Part of a small language model's weights: rotary positions, tied embeddings.
Each number is 500 + 25 x the weight over its row's rms, rounded and kept within 0 to 999. Layers, rows and columns count from 0. Numbers have three digits each. The size before them is the row's rms in percent of the matrix's.

# v: layer 6 attention value, 64x64, rms 0.284, rows 43-63, columns 0-63
# o: layer 6 attention output (transposed), 64x64, rms 0.259, rows 43-63, columns 0-63
# gate: layer 6 MLP gate, 192x64, rms 0.329, rows 0-52, columns 0-63
# up: layer 6 MLP up, 192x64, rms 0.339, rows 0-52, columns 0-63
# down: layer 6 MLP down (transposed), 192x64, rms 0.316, rows 0-51, columns 0-63
v43 112:477526494476541508513478491514488498483511515488529455535503474459519520552510472517497464500491486488541510449501498480506481481508461491549535484533499517537531508482495453480469484500536541
o43 108:512476473494489486518476524549479527462473506481521503506527483494542518516542490463517475507480476484503506483534497462456456461436518510528538507499471521512476470478493470471506511520491500
v44 139:471523522491514477499505518439506532544461533480509476484500485539547504502503514503512515513477501471507527529496526506518493508527525479525477538538479493489474482479487467449485545518529451
o44 136:520477480427526515479515503515511520507512550495511496500477499514507503478500525527505521476542514475480525511522560479497494477465492499495482504486539509519513540484457501450481450513477455
v45 102:510477529543500506488474510462469495512455512516466498524469501509470509502536482492502508496484482513539508480455526509479484466515466416531488470495504516495506502476494476505460449514529476
o45 105:533460482542501520514529492434526477474474507506510496476488510479487532523528525506466495484530475472466510451490522481506499457510519498508499528498501471499482521468491507532527513512516425
v46 134:534481504502551555510572464506502516506503491468492485533516518479470492475518494493494516481519500523457485492475480523517451492498490492513474484529492486529538499487535482500465508485459552
o46 119:481486490509466482510501533495463538502472452522458493505556510502528501498494517463449498513480473485498492478514514546482509533487518487502507500472499508559510485438480507558519490503490518
v47 133:495526497472511444501481471533459477530512491525499450528511486495483531520506473480494524454503494480499518464510494486503471502509473477489541453500549497447516493466485490507456475465517504
o47 125:508475529479473502516468498516522502425493512516532488474470505500519528502470486472466489493456464475498509452504506485529475454464514511455493489509482515515517500467522474474478546528522483
v48 116:493518505476477487470537506535478485443523472511494520519491533511529467509475499526529483483474526511500514472513491504439530478514542487479546471517487517471496505524485516572508522491502523
o48 111:446527509546489501498506486517526493478530511495521526494505524478493525480521549480507508515496488506494488486512464532485495494520464524513478512510483477487551447570565515500528502518466494
v49 141:501519523524514508494546544521506510472505493486545494496503521494543459469521522460526464493488457545527485506523501517518515454524546463528516504486484545502535499499508473521502492454491505
o49 127:510546534524460509502530549508497491497524540482495491496528466536504523518543525475490528539500511480533494474503518527437512501494473499524504537483512442540520495518489469510507504484479479
v50 106:525504526482470452495472468487504543503479479540474497518513484494494498501522477453521471472459506473557530521502534514534484481500535464479484522527531518493501500460473521476452503521492491
o50 089:505460508499500520501494495517470483509478525470501446484482480507530458517465548506488530497507488476502512492475517531546493406463493521466487530485513477515505520507490515473517461513510492
v51 115:521536482484504513484494457467494502524506483468525494500543507535568510514503493502502499429533513467498540494509535527471463512518500509459515458538497480506535499497525478531486507479503511
o51 105:465516473449447510481527485535512506487448494507516520530477552501508524459496526453488511545496482486465528467503508520523499509472522522465493497509481490469549473495488533484497482508504512
v52 110:523479528533503488531528536506477494496503510512521537497487485543529509524513463447479495506446516557492518563521529521491532510490545470501515502500516517466521499490483542494500481509500468
o52 102:494544562526532512478484474524490476485540543481472450508478468540491488487488535504490513488491494507474510468481524516509471526515496476502475526466495480494503550513517466510507534482517451
v53 100:443480453498468502467498504497511490463502520525505487466497488472464489515491485548512500537495505510485486476509513521526518480489488449546535491527548485502486452477513514495501466466547474
o53 092:526500493517480506515495493475545500454438530491540516524495466501505492496515494549488482437518496550536467468501472452497501475486487487534467522516495497488492455507478480501523517513488485
v54 115:521493466521467498510474536519549492530517495492508481483567438514501512488519513500491513483542493456481494514508514482545522519536499538484532525460487507502516524516466499513471520462479508
o54 108:503548500431502504488490508510495479521458496480525492487513520538456490504472452465503503509449511503543472505510480529489486487493525509469494456467508500489498554529519504476500517498498555
v55 105:525483482497489504505485500511543465544491502485457482516509525505485540484546468499489523521488489527525489531483554520519482538458515483504492499462519505540526479481464503475516464541508551
o55 095:512493511519510540520498506494473475473479499497473485476528493536485483500505489508498515474493492556472543468515481522517521493480540502449467477501501520512428527486484472542435491481507486
v56 110:540517503512492490542518472493474508468488503502478491521497509495457497515507469440517520493513498466496490541479424494486491530510487504463471479448543497531506513485525544509462512527496501
o56 101:499473509509493493526456449467446499486507469498533474490510511454474501513456532500496484503495485486554514505440533531555504525492514495468508526514482518509463528504507497528526498518511511
v57 092:531444500509494517506509521475498491526493543514435500500476460535491543517514497470502504479493478539505526517512526500521505561494528456533496486473502533474502516504449524483520523489509475
o57 092:491511528513504532505519525504514477486540475499489454510519508536484504490477509506510544476478504455494504475448472481509473526508529480489472491470493513493492564509500474510470479458508425
v58 099:522487525504524506484546507505518465452508527502481522533451512489445510499482514517535541463465480539504489507509489530506472482510517432466483494533500476531515528536508506505495486485507477
o58 087:505488503560511464569513515468517513470501500525474483517515468480514500509524526520499494489492514494483538429474516547499495520488503504539470512484495479485509502531512509545497466510503448
v59 115:514529502464532529506523494437515537523472483489513484469531546504506489467491526451508512537531477447489502492484493489548473504506488517495472501525463491538487495488492496503464545526485501
o59 105:523487457435470524466490509459454502528465460466484533518501512490506482506492522497489486536535515492520513527492562518487481499504495524492506517498534524542522507469490544496485475503470503
v60 082:471499488506495463501517517503472498506470499571524480559531506493477504549509536523472489495509523501497485459488478536467531525476441508493491526534508488512522484456494507519492501479473471
o60 079:554491518522524484495458500512535533508527512492523537531467507479490535444462470486513492503434455459504512471518478490499489481514497523520520543527513516518487502470482515476511503522496515
v61 128:534461469484538523481497485497501473514518502530508505500454502539490532521515491514473503497491514548491496477477526498448486517453496538471490453467467478497549528472508452494497492495467511
o61 117:477541503522489494487510475510527510455518452502468501485484538504513523517474501457491539510480527520405539487511473494514487540513505495509535490498492507499483492465485509541479493519534497
v62 145:469522495496505526483541526503543503487504488467441516490525557489513473451492483524482486523484485468499494517463527522517485511490534491500478479537491463544490503498493451474514473498541531
o62 126:502444435494510510509517541489493493503495505466507507535545524533478492496546510545505517473525493516492501507564497550501501513469490470504468497511520506499494456488482526546475523485504505
v63 093:466481491488486541507547518474545520517499558476490467518531525509476497520516489527502480501496450451511467480515487485502520501483494473522459543486475530529463500486499492456489482525486472
o63 078:533433477463504508504507506537482520502469506465526507544525496484495481508533511519506499470494527464525536547542495501476525496497520531532482546490532498501488523487474442494507487471515506
gate0 099:471515491525471500562562493481490489461514492450485474492498506484495464507481552470480465473522508517519523495499468476507463522447471475509515518503490502496484517500482527492512460518493544
up0 094:515478507515479507496487477503423507485504500487509414497475512485491499483501509494438479448496500516515511533503513442507512521539492519511515481482531486480475470493536533502492502480491524
down0 102:538511515490511502463454540495513508563525488537505552487517461511496516527495488498505528507494474515509450473503528516517433471493449476521485481495469492501492492496477495491465524490480484
gate1 088:528503545478512456464498514477472545467510510488485473461525546513497481479512510479482485522484486468527513507561522529498498468494495531487511533531476475463525469494517475477447490506496502
up1 102:488503479536505467496497502531476503481485541484462491502524505509503508478509510502501486513498495455540474454464534508462503454493493512492443491442473495474467519467508480494455459536475511
down1 099:504515508534520521490500478477489494516488541496484514502462516505519489505515460543461460543522514530505535523523489478495483445473494473484490539492473450447508508476481477488471497533459492
gate2 107:500507527480505498528514490519514515543497472479469499479515492500494560508470512515531520479514524475516508486446480512512473456489506499497510478431495502542473531505567487510540487469482478
up2 102:485519524522518528494478507501501482489495474510549478543501493502508465482442498543484545536482466508546512510494527548487494498506497473518477487528525528489508474486462462506477548547495499
down2 107:540493464486492494528512450476530478472517485530513533476490505486506530497458487451519479498524515503525504532556530490501504520450497477505487507477517476515503444523518458478486501489512454
gate3 104:561495525509468523482500478477520514481484511512507518519501518509524531462534505499521531493504537422525504493488504524473484561473494513477484475559485500530498548514497478510494487491491522
up3 121:526486512540463507476492534475558505510515496564522479522469496460476496490508486544504479501441498516565517471534499520499516528522505503497529510483505513504520508480476508508467516493476534
down3 101:498542484517543474538493464549487475508514501499475511486507512453515469485557532472500498502549470519498503557474510481492502476465487482483517499485494538502455482508502463487522510498525535
gate4 092:472484515560463502509480525476504493502530480515530509493486464467523457489491503440489507479509509512506509518513528508495492529537469495489452514531531461467489504467470460482525501517553507
up4 087:452472491489519503515455492527480499542522475545502489496493512525516460516505488506524507491514498468504506475457479500493585493496489534544455529524472496502453523484478500522516521489482505
down4 096:541560499470511484499561509505517503469455510485466508539525539498503523483489490519486515468529466481518476514511460486513468526476536533475539480465482490516543476497493488479511497517483506
gate5 108:500471471472468503478499468505553476463461504515473471535509527495492493526474533474521444519495485515528501484477480524471499531503523483522499511533518505497488511477555531493476470454463496
up5 099:477510506519494479522555503553432499554516512547542499476483490519512547486487518497529476489504531505508468513506532529537482469490470519470491476521479520529489505495477509512501517496532492
down5 113:468498527473510493500466507493471492460520457465535500463504494529511493469509516489458499447471435530498540532494493520529519486498497515519535486493571481505511472522484514499497513511490479
gate6 104:468500499500468471493498497549516483512568517510478456470509505521483529524478486545492524505475452520500507514469536450504488517474459473518487464515501499481549516480506513488488511533499532
up6 093:528507490498493458513461475508540502541461506482446492500499507511489510505502472499533492506550528478536525469520529497524531499505501494493486477482451549477496460487472486477517551480535475
down6 100:483504486539532545505506510497464538471489503503544504528440494497543502516511502516501473523503512537491456534521463492485495545493469480508515491509540493504517538495468454467534500463499487
gate7 088:530560482487505507538452489497490529485482500497484494491471483495499538472496489514527511529519504491506525531473472494485478492507504535534466458520471479446504533555507527498528536506548513
up7 082:473485495535513514524551495493494523529498523522483538540527489515520486470481504506471459474512512483527518512529547519506473459505527470509511529466467501526531492469504463513466450474516530
down7 088:518486504464523535533473505482520499533505502533496465483503526461503521498549499457528512486513496467526503512424463488472494504508493518489472460512459492465480505507524505498562500475514498
gate8 096:518479531468486497480509518505515493469512542463506480480475463555488524513515501482499538527531500486479523502492509498466484481502484503534496501546467555539468463459508516485553518493534497
up8 091:504508519527485552497521471460529510497476527510560505469522521491464493532548518502516505520496468489508544468476525481500510491452504512530476481468449491497512505510475484482501503498513437
down8 091:489552532492502519511529514544483554491499461540496510489478496529521471511474473525445477466518505534498498531500456506522496520528495489522529503484558462504513521540505490489484517520494519
gate9 091:512467541483477500553511473465548502541462475462517486491513521505516520493476499539493532516499479540517530491472494471497454522478533478512548490472493466495491489474465485500501528500484469
up9 098:525533527505485475500479494506510523482481506454512482497515469472507484469498517479438498449529495518522545471490494536501485501515545480524470493469502481431494504509514456495487468499503458
down9 090:480465463497509490482484468482510478503502468504510493477513512518523490521486515488515481532447511507475442511517503524499536466507441480423490476531488506498484493461496522519462488487498547
gate10 105:515487489517494499528509432567488489558492474450505504483480467497528456544520496498508490469546488501497481493480494505503493522492522520507499479572454475510495514497495496517481510485491502
up10 095:513503520503543527525534498513538500519512499469475475491527464492520521515509484506481495461507492454444506483467513534471487508492555498507509508498454470508521511465489508462466561469486514
down10 107:516453482462479523511508544497450515478523483538533459435498533512529528505501511519523503511524512504515501549484486541509472511488465472533536514486530499513523515505477514493501520473481473
gate11 097:503485503483507472483540522481563484499525463518477486539503508533536498522521528473502511543515504518535496546504481504537511510520494535542513549497512491497457532496464553503509515523507516
up11 085:503522495519554511525531509516546477502515523497516489429520516457503507513480535503490476476490480536525545459493482486525505491485521537480533495474503487517481520488505459487465529487480452
down11 100:482521464478490510515465509548463493515486506468502504473536498468457480505552515486529516483469531493464494473513508525467491494494562499518531459511515534501555509490527485494526515471515486
gate12 093:530503511475522448481507468485507492487486498546515472519503501499465508500512514451518488460530459493482529508512476502537531473494483484508472500508541523544514574530525487528490485514535519
up12 103:473487480512461511510480486556483501500468474432472512528486515550566461501456489470505512501524479521473512477484508499508475485499535503474489522483525493496473485527490476500541485471508494
down12 102:535523495483522519505519528504507472472512515500498514470549480513491484495422487505542502497498459488510518477473468527533540516531492534507500496527527514537499451470502489479482475510444501
gate13 116:458517498524482515481534502483485513528513523502495479545504525525524521480480467518501458520519502470484510529468479542482489484479519542518532530472530522451486506455527468512476516534468472
up13 123:500494516522490517459486525530496496492511500481489471536499527515491497486509475464502480476506548484496443450455493537496452499489479489522508497552536497461438504508502482452511489483482508
down13 126:513504526473512501521500524470497522499549428576520462507490503531487499501494494494534470489486488500479483511490530499485509492510495474470558504538514489506508523530462487490515550480486469
gate14 098:522492535474482492470504477495505449464471507482498479513466456492443504492455499510502521519469460501496507541507544490440474503501472489468479522493509511507476489481527528512473514520495449
up14 092:503496495524495520503519507506498530513471483494415533524511499504478520506528501530448540511498504523535532470530467544537492484471492503544484487496511509450491502500526520504546492514492464
down14 099:484484511501476557521477473490529480514498514529483475489446486497468524496461540496550481514463517495482473524497537504508540485533474481495467523516464487501534506479505514526518523485453463
gate15 097:520533492470514534559454488483469486509563489508472517559491503523540503469488500494504524497528525517494463516486504482526520498499473532522530558488533491491503510504483490523489523493488462
up15 101:525536510514494514485478517480461516520541522495500492531496472478470495492461484533499503484497509527488426485461513484496508527537440501498499570517533493464481491501485457489482500495512513
down15 105:481472507469492513498589499537502561483498488547532512509479501531480503502465549517513473520476509531536497511494479520517483485488517485522493505515549526481488485503538499517490531508487476
gate16 096:485478551531486508482497475508481513528467501489456470494443512502455514507493506513499480550499475524493518470484526519458525454487545503461501488492490526494542457471477504511514498468468497
up16 096:468485473539550512499516496524476536437502495521493502500516511515518486513497506481522514532522501519459484513470480495467483483526516534503507546514486514475522524493432456548499504496518460
down16 096:542510494535506457494537524485527545559472528510524510527515509485536527489462480520489483452502509487464475499495484503453491473452491491514487482496487451510489491484547510529501521485498500
gate17 107:530517511500483492545487507515515545541502495479506519499534495467501523515469515477534503467502450495480523512471534529501501525455541507507507486511467487515450520499461504481440470475521468
up17 090:522528485467507523534537499484505482491478523527499500462499528428528483499525524451493531497485493515514501511511487526518547532514527487488529490522519457536535521499525462464501517511502457
down17 094:506488487487488428496514501466483467487445497467534491490496506546519492471540488489504506499487496485517483499481448485489447519509444496512530481488504497473519476492495461479545464472508514
gate18 116:500476526452469538498469508469449552497500534516528466443511522513520500531512523520487496476493479532467493528516459538476487537514504533474469464508516497496464526507505492516512506509505505
up18 128:526532523493457515486476485522499497494486477511551443489470499492501517513511497505484525472463521481501509493532510542530532539472499499493500469547534513554501503550503497516466539531475494
down18 117:500496497511532482517526463468518466527491498471472524564502482476516473481501499493528509486495479506485482449511527482496501485486541543510571541493492488501458489517476518458514467505515532
gate19 098:497476551513457501506519508530529506507434509529494521515484525538485499515442506473458502484497476466522510515479453479471506514473503470511490458491511478475511480503453488502523506486543520
up19 076:475508536514431520512524480509515527499490524525475530494479539536492509524479485492476534480547452489531511522533477487479503470468476462523515497492540531531498507492502521459500500481528524
down19 088:495508514510462521436514481512535537487477501554495480497547450495537475483493502501471481497487486507451530495468508484487524505501490459509512457525548475513492491509525546496500476482474494
gate20 089:486496486501497460513477523485459494538461529529463545534505505460530500509501487499521502516489506467496461511543482522503479487516519512527540504506511480469498439539509454510551471493495485
up20 103:510522499506537552527515505485483513479515506492504487500482483538485541485501498561459474489459493528492494465466514504473506499499494480504498514514526478516539460494463523504487568546457518
down20 104:509487491477468540499542489535515504460510498550485535470525506475532517505507537478509524485520524515471515542504466519510494498493514452483451467511483538512494530552482492485477487504475539
gate21 119:531483521538465493482472511526520493500463500461494527491481489475510483536503515484501533456493551455472548500480512540493526476511501516515486486467504506487518422492484494472506502509535526
up21 106:509472520528501479485455475506510539488529518463492468494468523507532521518513527484492466484464550507546466530498539505495491525513477455529524525468461522466520522496501528531486496479475510
down21 109:493532487523530476514476526487486489475530489470545453532542538523489473472479491496521488481517464542449490497487515517504515505480472520525484504501519532499452513463509509499537525442494497
gate22 119:519450512492519542473495514545507532481484500519482548507521518485506543476487534472459511529544481479539488470499443537513477497509516463478528479483502511462515498506489499492503483462483521
up22 113:499467493534497523483524555502498556522499507494471543501535513470505529493503490510519543509502475455531487467490489540545503486536505487464501451499467512461492530531531476487501508480491502
down22 089:526548516532487473526503464501522422529495526522533450520504505502474488506501509494489487488458477522522487488485516525529542488470503520450498545534484503527486479506511507536513511514506525
gate23 105:507490482526519485535505530527559497485467534483468515495462496470487498486498472515470452522470519483501528470500497502527489479489517480472504514507582512483493460475486498543515485496456494
up23 110:484498486501481498502482539502509499510555519556475540506498511508501508486475501440494500513529474483512501464491501491547514533450509474498520546464481549517479495508530505519498440524513520
down23 110:458492499490499508480464466525519466486548493513522493511515459530507470546527494495547502465469509487488520516488530481500515518464454466535529526502490501567546519523504511488499509511502511
gate24 104:535523494481486477507463488480521533521522473504520480468504545491518523500490489506498501462522498497549456449510451517477490513493499503528519515550532498525496492559456510506548506492499476
up24 094:466475523528497480468487493467530486524456473476462552490503440524461483511537483509497515517503522499481501548491514484487511470506503524506499548469511500479541506481541499503491505474499553
down24 102:484522512487470549497495470492500564502531547476509478508480525521488497480495489499481482506501506493507460460495476507527491508442520489482479513460545478513470486476457497531535513538525461
gate25 093:507515472490512508520479515483460465489502472520529477569469526463528474458492477558530531506493481504531509475508527545480532495509506497487444484535505505520493510524514509524482517516506472
up25 095:501571518445497553500484492462467497468491503485550511546508515451511518518516499506475512507523470521505486470521504523485500505527508492487468484547480506485492475505478484493451481493491538
down25 095:483451513511468510484448517502522506484534514478537505509517472460508569507516505491496504469504502487491444492505479503484523511525485461524523507486481520470531529507501539515541474518549528
gate26 106:496473523494494500485475516513516492509479514446460485500470497448521439482450514517497495458476491467471471542497502516460494480538532498491476497480539471499492480493503509500444506530476497
up26 112:476527463502524514481516470530455515493545520507524523489520484522479500501539522464523522532573492492491536500478520497507514497483499465518456522520465503499521493535512514520522464460462505
down26 112:494498480500522487470459456475506503517469474523484485488472466474506474507512531509552497520480479535478500488516542480523483487515478459474513519544481514490463490541488516446505490499437508
gate27 099:538491461472492477458455528468479507495499506467514481464461479498513524491522467490487512537491557471532491484500484535463454528473536463506507486501498524490495466501476455515484505505499515
up27 103:530465539478488484461506491505509511517502527477516485475498486511524501514496481511469474571499511506506465453467524504528485511504515484481478469545479548510464471497501475527495449549491483
down27 105:490467529514516469495497517548479495516499434475506497485493486557485541502488516476506465489491472478487471478473509489511500528451470447515475486495490494521491505568511494478486511542513509
gate28 105:465452440493501507512516476480525483484494456547542540492491483481530480502535474521520564494454471469522515477516486524498484522516460530542485496475504487477515502507493499493505494493508487
up28 098:484523524485488492505470467500487471476500525542513474525510508488515525529501498507457533515529559529515467528516523552464487551465541510448517498538511492488506477490502528499473519493515488
down28 096:468461477486485474530512508452477476499503435521517521472448440484504524495523488508482537476470468475497477539501493489538485486511498519522528480472495465502470483483498460482505517511488504
gate29 098:502563492521504528539528541484532553487498490501522514522504489487518511462508519528501443517519521492527489540510451539496519485519500495513476494524519503491529517513457444511515521529485492
up29 096:494458426520529498511485517519475509524533469505522501545498499508497482529519508481528496492499531524490546503464549525465477474546546504525517479491478514497526512467540517513496510506527511
down29 106:477535477525474507516497507457494499490513504499510543562483452484520490518518441475503486482475482489465464545479501525504478504533519507467531507498519440476507497504504474488507488471463529
gate30 098:492505499498504486467470547514482533523492528505482548511535510532502553497497505461509509485543502440526578522470471502521528498523528477473523484510507501499530480490507522532498480499480505
up30 093:508488514538512475445482522487492550488493485544491514525514494554511509503507509460526488468502480470506503496473488485494437471521485515479529498495473525466518490475476543478478484453531476
down30 096:516498509484489518493473519465532451472525480516548481496461485475485495537499515503517501513497506484514540525465473486498516525501489509533539530545538492563495476491477528488484520500494561
gate31 105:459488488447515484512519483509503528514555485533520516482508498557460499496508511459499481524523552497537517499541503516482479501526508533499500525499503521554479451522518521491516480501540505
up31 085:503509496471514480477462458484506528478508450545487525498510504500493482524504489468502485466492478504478469519561482480505494471547521502525502555497516516525459463518537524476530525486527475
down31 101:530501519530506499441469499488480480482482491486493540490490503452526500549506498464461561485487496515490499505499495467512500520474512510528517511529517449509461540467504511449461519481514497
gate32 099:495521487503492462498511486490513511495518463500518508537500506509508522492493483474450485507551462500509471527479439472512471469467503477486509413520531512478518498525491494508510492477498443
up32 107:526539509476473508493532466467509531520531550525468486502539494484491499499494468495447480491517451486519492497493511468472492492477527501518490514490529545489515549523442516482541512502512478
down32 111:520487465461464516513525513472500499500477525498474508485523462485535535470464503490524503515505442501460467533514499484517460524514480479494479460479536505497561502545483511524490521522484476
gate33 102:508496471478494518490522535492491487494524487510545445521526508489508501505523485483488475491490463504521454490495494495537479544497491471527476436543516488495514486488488526433513463450490484
up33 098:485489473479521493490514500499536525531477539526502509504518479501494531524478467511510541535462484432499499495490503498480525480515494476570510491526483506512576507467514506519502473518532517
down33 093:524516500531523429450485514492504504467497450503558533508493458496511475515493496507485502473504511491473493486477512489511484529489471515499490505538499494493466543518499539449504472535507456
gate34 100:508501531489463505481503493509510470522476514528517502458463529517485543520467498529515511496475511444491515540513526513508507491504463517508468561495579465491517469509507474528488491483503510
up34 110:480518533525491547491464464537482508485474532522462496517533513449493525551514494475507524531481532514553480511486467458467471486526508493494481489486487478502490480506521483532470522500471485
down34 115:540484511499472510526495516517494480510496480471509509493477569522489483470468582540487506519489498499513514488506462466536479502477469466475533501454520519513462495503527494498496508490544510
gate35 119:496527541495507517520462533494484534526506539533506556484490467529495537489513518484512454518464517529508524505492507567509480486535462496517464469514520499497468475485472511470481476496490493
up35 103:537542485473463494500534487446500524533463460493456461498498487497487467473518512525467493505493496529518475502516477470529499515465491479498466497490500486527504487477542508480474555498532461
down35 101:469484513521518556452445498448525452502495546521450498512501469491518535506477502463508505498463503498476499490505501529478478497525507506522528497525499530455493512521503506487508492505449529
gate36 096:530475502505503477531511475500467483500460513503502493485497486533477499492558516529468498513474488437487501480487476491548510513541480504474488506458474494428482507489470507510525512482488445
up36 101:538515512479463554538474511480482490520497480484517508466498503491496481533492527464494529509494471461442512485513506479512527554529472504467491497513546549471483500509517498466497503460528496
down36 099:532510522483502534507522512534467503483508506451554514473504551533494498512453507518463503484491516498479561483509542478486505523491514456542509538486482481493465464491538511502483486505511490
gate37 099:510471465502504496475511501469508495512531504495520480462508494547534490486470501497535536573493494489507517560476503502494536485542492488505511448527473497552495496475522503488502493518527551
up37 106:535503524534483513525468494490543496495526507520475509495520489463530494480480497525490487469485512506465501488540462479502486462513476480508513479528512530581515551494498528507537512525460467
down37 106:489547488483461512522477533490508493502514545507498521533494522515507487490530481496529498516516519555484553478484453510550523506519492495467481469490520535543473492463507532505548471491482502
gate38 100:515462501539495509502477496488529476524507482486516494509485545493525505493491542517489535504477522512519465447532468519507514512499475525470566516527461499515503574507503499483471504490542479
up38 099:508533508474452494478512487500480481512479549477527506517551523457509475531481458514456521479540513537459484472456486483526506507496478535494501532548475501499487515499492498491503539485514476
down38 098:485487504461491490508544516519509525529486512498482498491517474505491546515479524477542509501486473460517534505484436527513462518504535530492464470454507467497527465495500498515516530489465552
gate39 103:514479476501473498513490558465519527523535522540500521490518512500503541483499524511551477495471487510499482438488474534461489472498474503506460468529519510489528546514454483516497484476496483
up39 115:500535499539533474492498508500554523506503493551502523446513512515520472491497531501542479496467460482507485472510501514525492524511469502575473526514482526475536522520461490526484497495481492
down39 109:487504528513474456485513509507472542541509494521527508454455456448471487476478504479518474515494522509507460505549478484515489505458478524501490487487534502547445504490517482508502516508493472
gate40 095:526498471496511572466497513524522519509519508498505470535524513502474518528489504538501531536532474467553484528468458485473486513560524461473504493523495486499491517508518513524528488501525517
up40 095:496451489503498508466499529506520509495483514560512492501510522514509504516473481508530501543476492521564504518460456522481507532544489491474541469506506494479507535498483536522531468449476489
down40 101:497535521585514516498491479514469488528479536489528529490485489525487478524484458500487475494476527476490496508463548473499493457485501467475524484489542494519483470544520479511516518469490522
gate41 108:511479514499477474520487543504561480467497456496472537492500513506443507488495527525520517506483485469526490553501486499543465530522486458539476484458506498505523554480503512500512480491492508
up41 088:491521464532479520518507548499518488444497487521476541526522520513489505516534546504520498500499508488491508526492507488531489543494496477554495500474523538495538519457504514493531442452509486
down41 085:497532445531497503488513523519456484523500529501526479498427494510500472484472523515498517514503496466533507474490483437528506541536496478521470455519502518522485531458503486517502512523491507
gate42 094:461496500438514455546500534507519487501460517501529502491509486461511514509520524509506496511460479501504475498508494515489512467481510492507514492527544475472552548483550518529477516459508537
up42 098:500492469539494485465462493471497512498519538489460515512520541474492510467477485517551454497459522473455486514502529466506498484545489500506524486465459504509500517530483530529490474478473467
down42 105:501491494485503546543536508459476514491527510508492502419464510469493517544522477484484553474486547494516511547454491477511491523506534519476517508507471532511509492508488509502493477493519485
gate43 092:496497521525512494505524505486490521484528512497505514495463520500492524489523532473552469469511495516549486567529550466522457495478501495469471453514505457499507502537516486522522482490496454
up43 110:537489502451472490437504475506495517496533493472455528495515500507521478562503519476446469494512527514524462510535498464488499512509500462496494514511492484456495480528510499528517482500457469
down43 096:512461519461491502479520513520502534505508453521491471527486476510488485515482464490535464504503510504479470457485514486522488558464495465505487523505479488513490461525480469514495457530434472
gate44 105:534477478521528485520466511483493469479497478447499463508486520501547509491450498508530526540512477465515494541492474486507507514500507478492512518512505464495488436484516542486501456447476497
up44 100:509462500502468517476534466468525493495471490528490522469496477497520483467550467512511487497478498498442471473500500440529468494478495498518432482499481494480507535511499474526498524532501467
down44 116:477464520504480493466485475498495515420549498452507507547482503520540487517520486479519524518514537538523477522499473520491497483482512510489534513540505488466521510488482500501477459474538511
gate45 099:471483512512501502481482532487441492460478503521477474537499510481503522487525494515524523447513509492500508508500478544540472489517530513466453484512475489521537526535544520497543539530506518
up45 107:516510494561465535507504516522501508491491494529557513473506481524517493479479489488504476525515517494498536471504502534489528513464481517460511500472479452475511482436486473479524506547478458
down45 105:490480493467504467494473468455491516482478476489480500502484501521496528450498522505500502538502456515490531511524513458499551486458523532557497513441508480537504485524522503534477471520484506
gate46 106:493488514539524510527500504472517473547523502508482495562519498491458484510470491480466507544524511513502473526481500491498498432483514478507537502443442494488474504471488507462519488500500476
up46 097:511562490485488520481456468528520465477480455460515502482530520536494517467514482534543518490496489521517545489543498536469524517530495486485522492499528507491505524484500524539497512539472517
down46 106:494542494515508497482511528502461504523507479493493466517454474462513476496501532468476517513508513494523465514491469463471496463469546477522476479521461510523485499464509510510495571471519457
gate47 096:521498510515491481500493535499554471475485491484511461549464496491538517500486509504480514466531468476532483498538495540499497473508518491489590506493482520508477494510486529506546543480497493
up47 091:508500512490515437494502533476530544482476530505494478527455464485489510484499496439500513495499475481515444471447473543498508481511512469494543521503515499512510524472531490477504515512538497
down47 108:483493479510466522511495466500454471507516461467505520445501471532492476508499500495467495494522507484500542508499534486519481470505508490478459491481493455469468435545525506471534521526484523
gate48 092:471496525456499500498528513470549468499520502485471506456528555511482488523494478516489516503488486516489471500542421484501506514543480502519497466522459501476481514502532496509466493499536531
up48 081:463504501508513489538475509539453476509486480471495527540444453486522510512506537478522483489536496483502521487457545517506508439491506496524470516483486484515502523469458499492528474470500516
down48 084:523508499448498529523501521490509453535510481478463514543495502503483492568514471489525463484500486490504504535498466474509519479527477521530505530513494496509520483476468522553494476511556467
gate49 103:466509502461512483537524496511541490493523507497488512497498517475516477517544505497511513519545466466532534482509465474487483465502510505487542516529516503482508510443500433518499502524437519
up49 097:507513489555506498523458498523517492532477513463522460513493461478486485510486486512473474447465479560502506470471539505477486491469453493539510516458514513498531504498529516511521514517473482
down49 103:478519520463462519494465476488498509494437467521482521571513513517494509524484495507551473479550466491496518503518502485503448532505514508527493519526503473496541498506505507541494467477517501
gate50 096:509517501488444515492500503471511500476535518520490573516484517529523527477530521537456482516474518489528544515479506516475489540467518459493497456513524504503453501497499519497522490473537515
up50 107:496490495493510479470500534478532475458462546507475534489472470524486504446499506551523464516482484501479511490502494540468510534480539504440499508520512492472520513482514468501558503488496499
down50 093:478445504522535534497500516483537538495500519504561488496445446519494503506481512519512509556474514498479495463538509496509474539527454488505506509474478493481484503498516480471474475521526491
gate51 106:521466518502494536468500482506512523508509491525496534482486503512537450520529483504479509486462490475488487528472530531503471503503459534582512504519541459493532492486537520488474534477498506
up51 095:529498525499462514505507483463497494466466461454511531492466484482507518479455491508503544502507464521499513513487460495504461503463505464543513532537494474499471493553485501465543496529504494
down51 108:504532478527550465504498554499499518501508531491511529496483514483469540534501507494486502533502560495491479528528484489507525513508477476456512488509483514516499552449446511470488500527527523
gate52 098:500525513498495492487461464500454493470528508477492508519536514529480503487483490486483515513547503462473491507504477515558523505510487498503478475533534514515445508485497448526493469559458530
up52 102:502515506493484542505527469504535459516528572527509509532490515483517514522504521490477503500424519482489473505532485433482500512525524494518511516490489462521506543516501469482500528481505489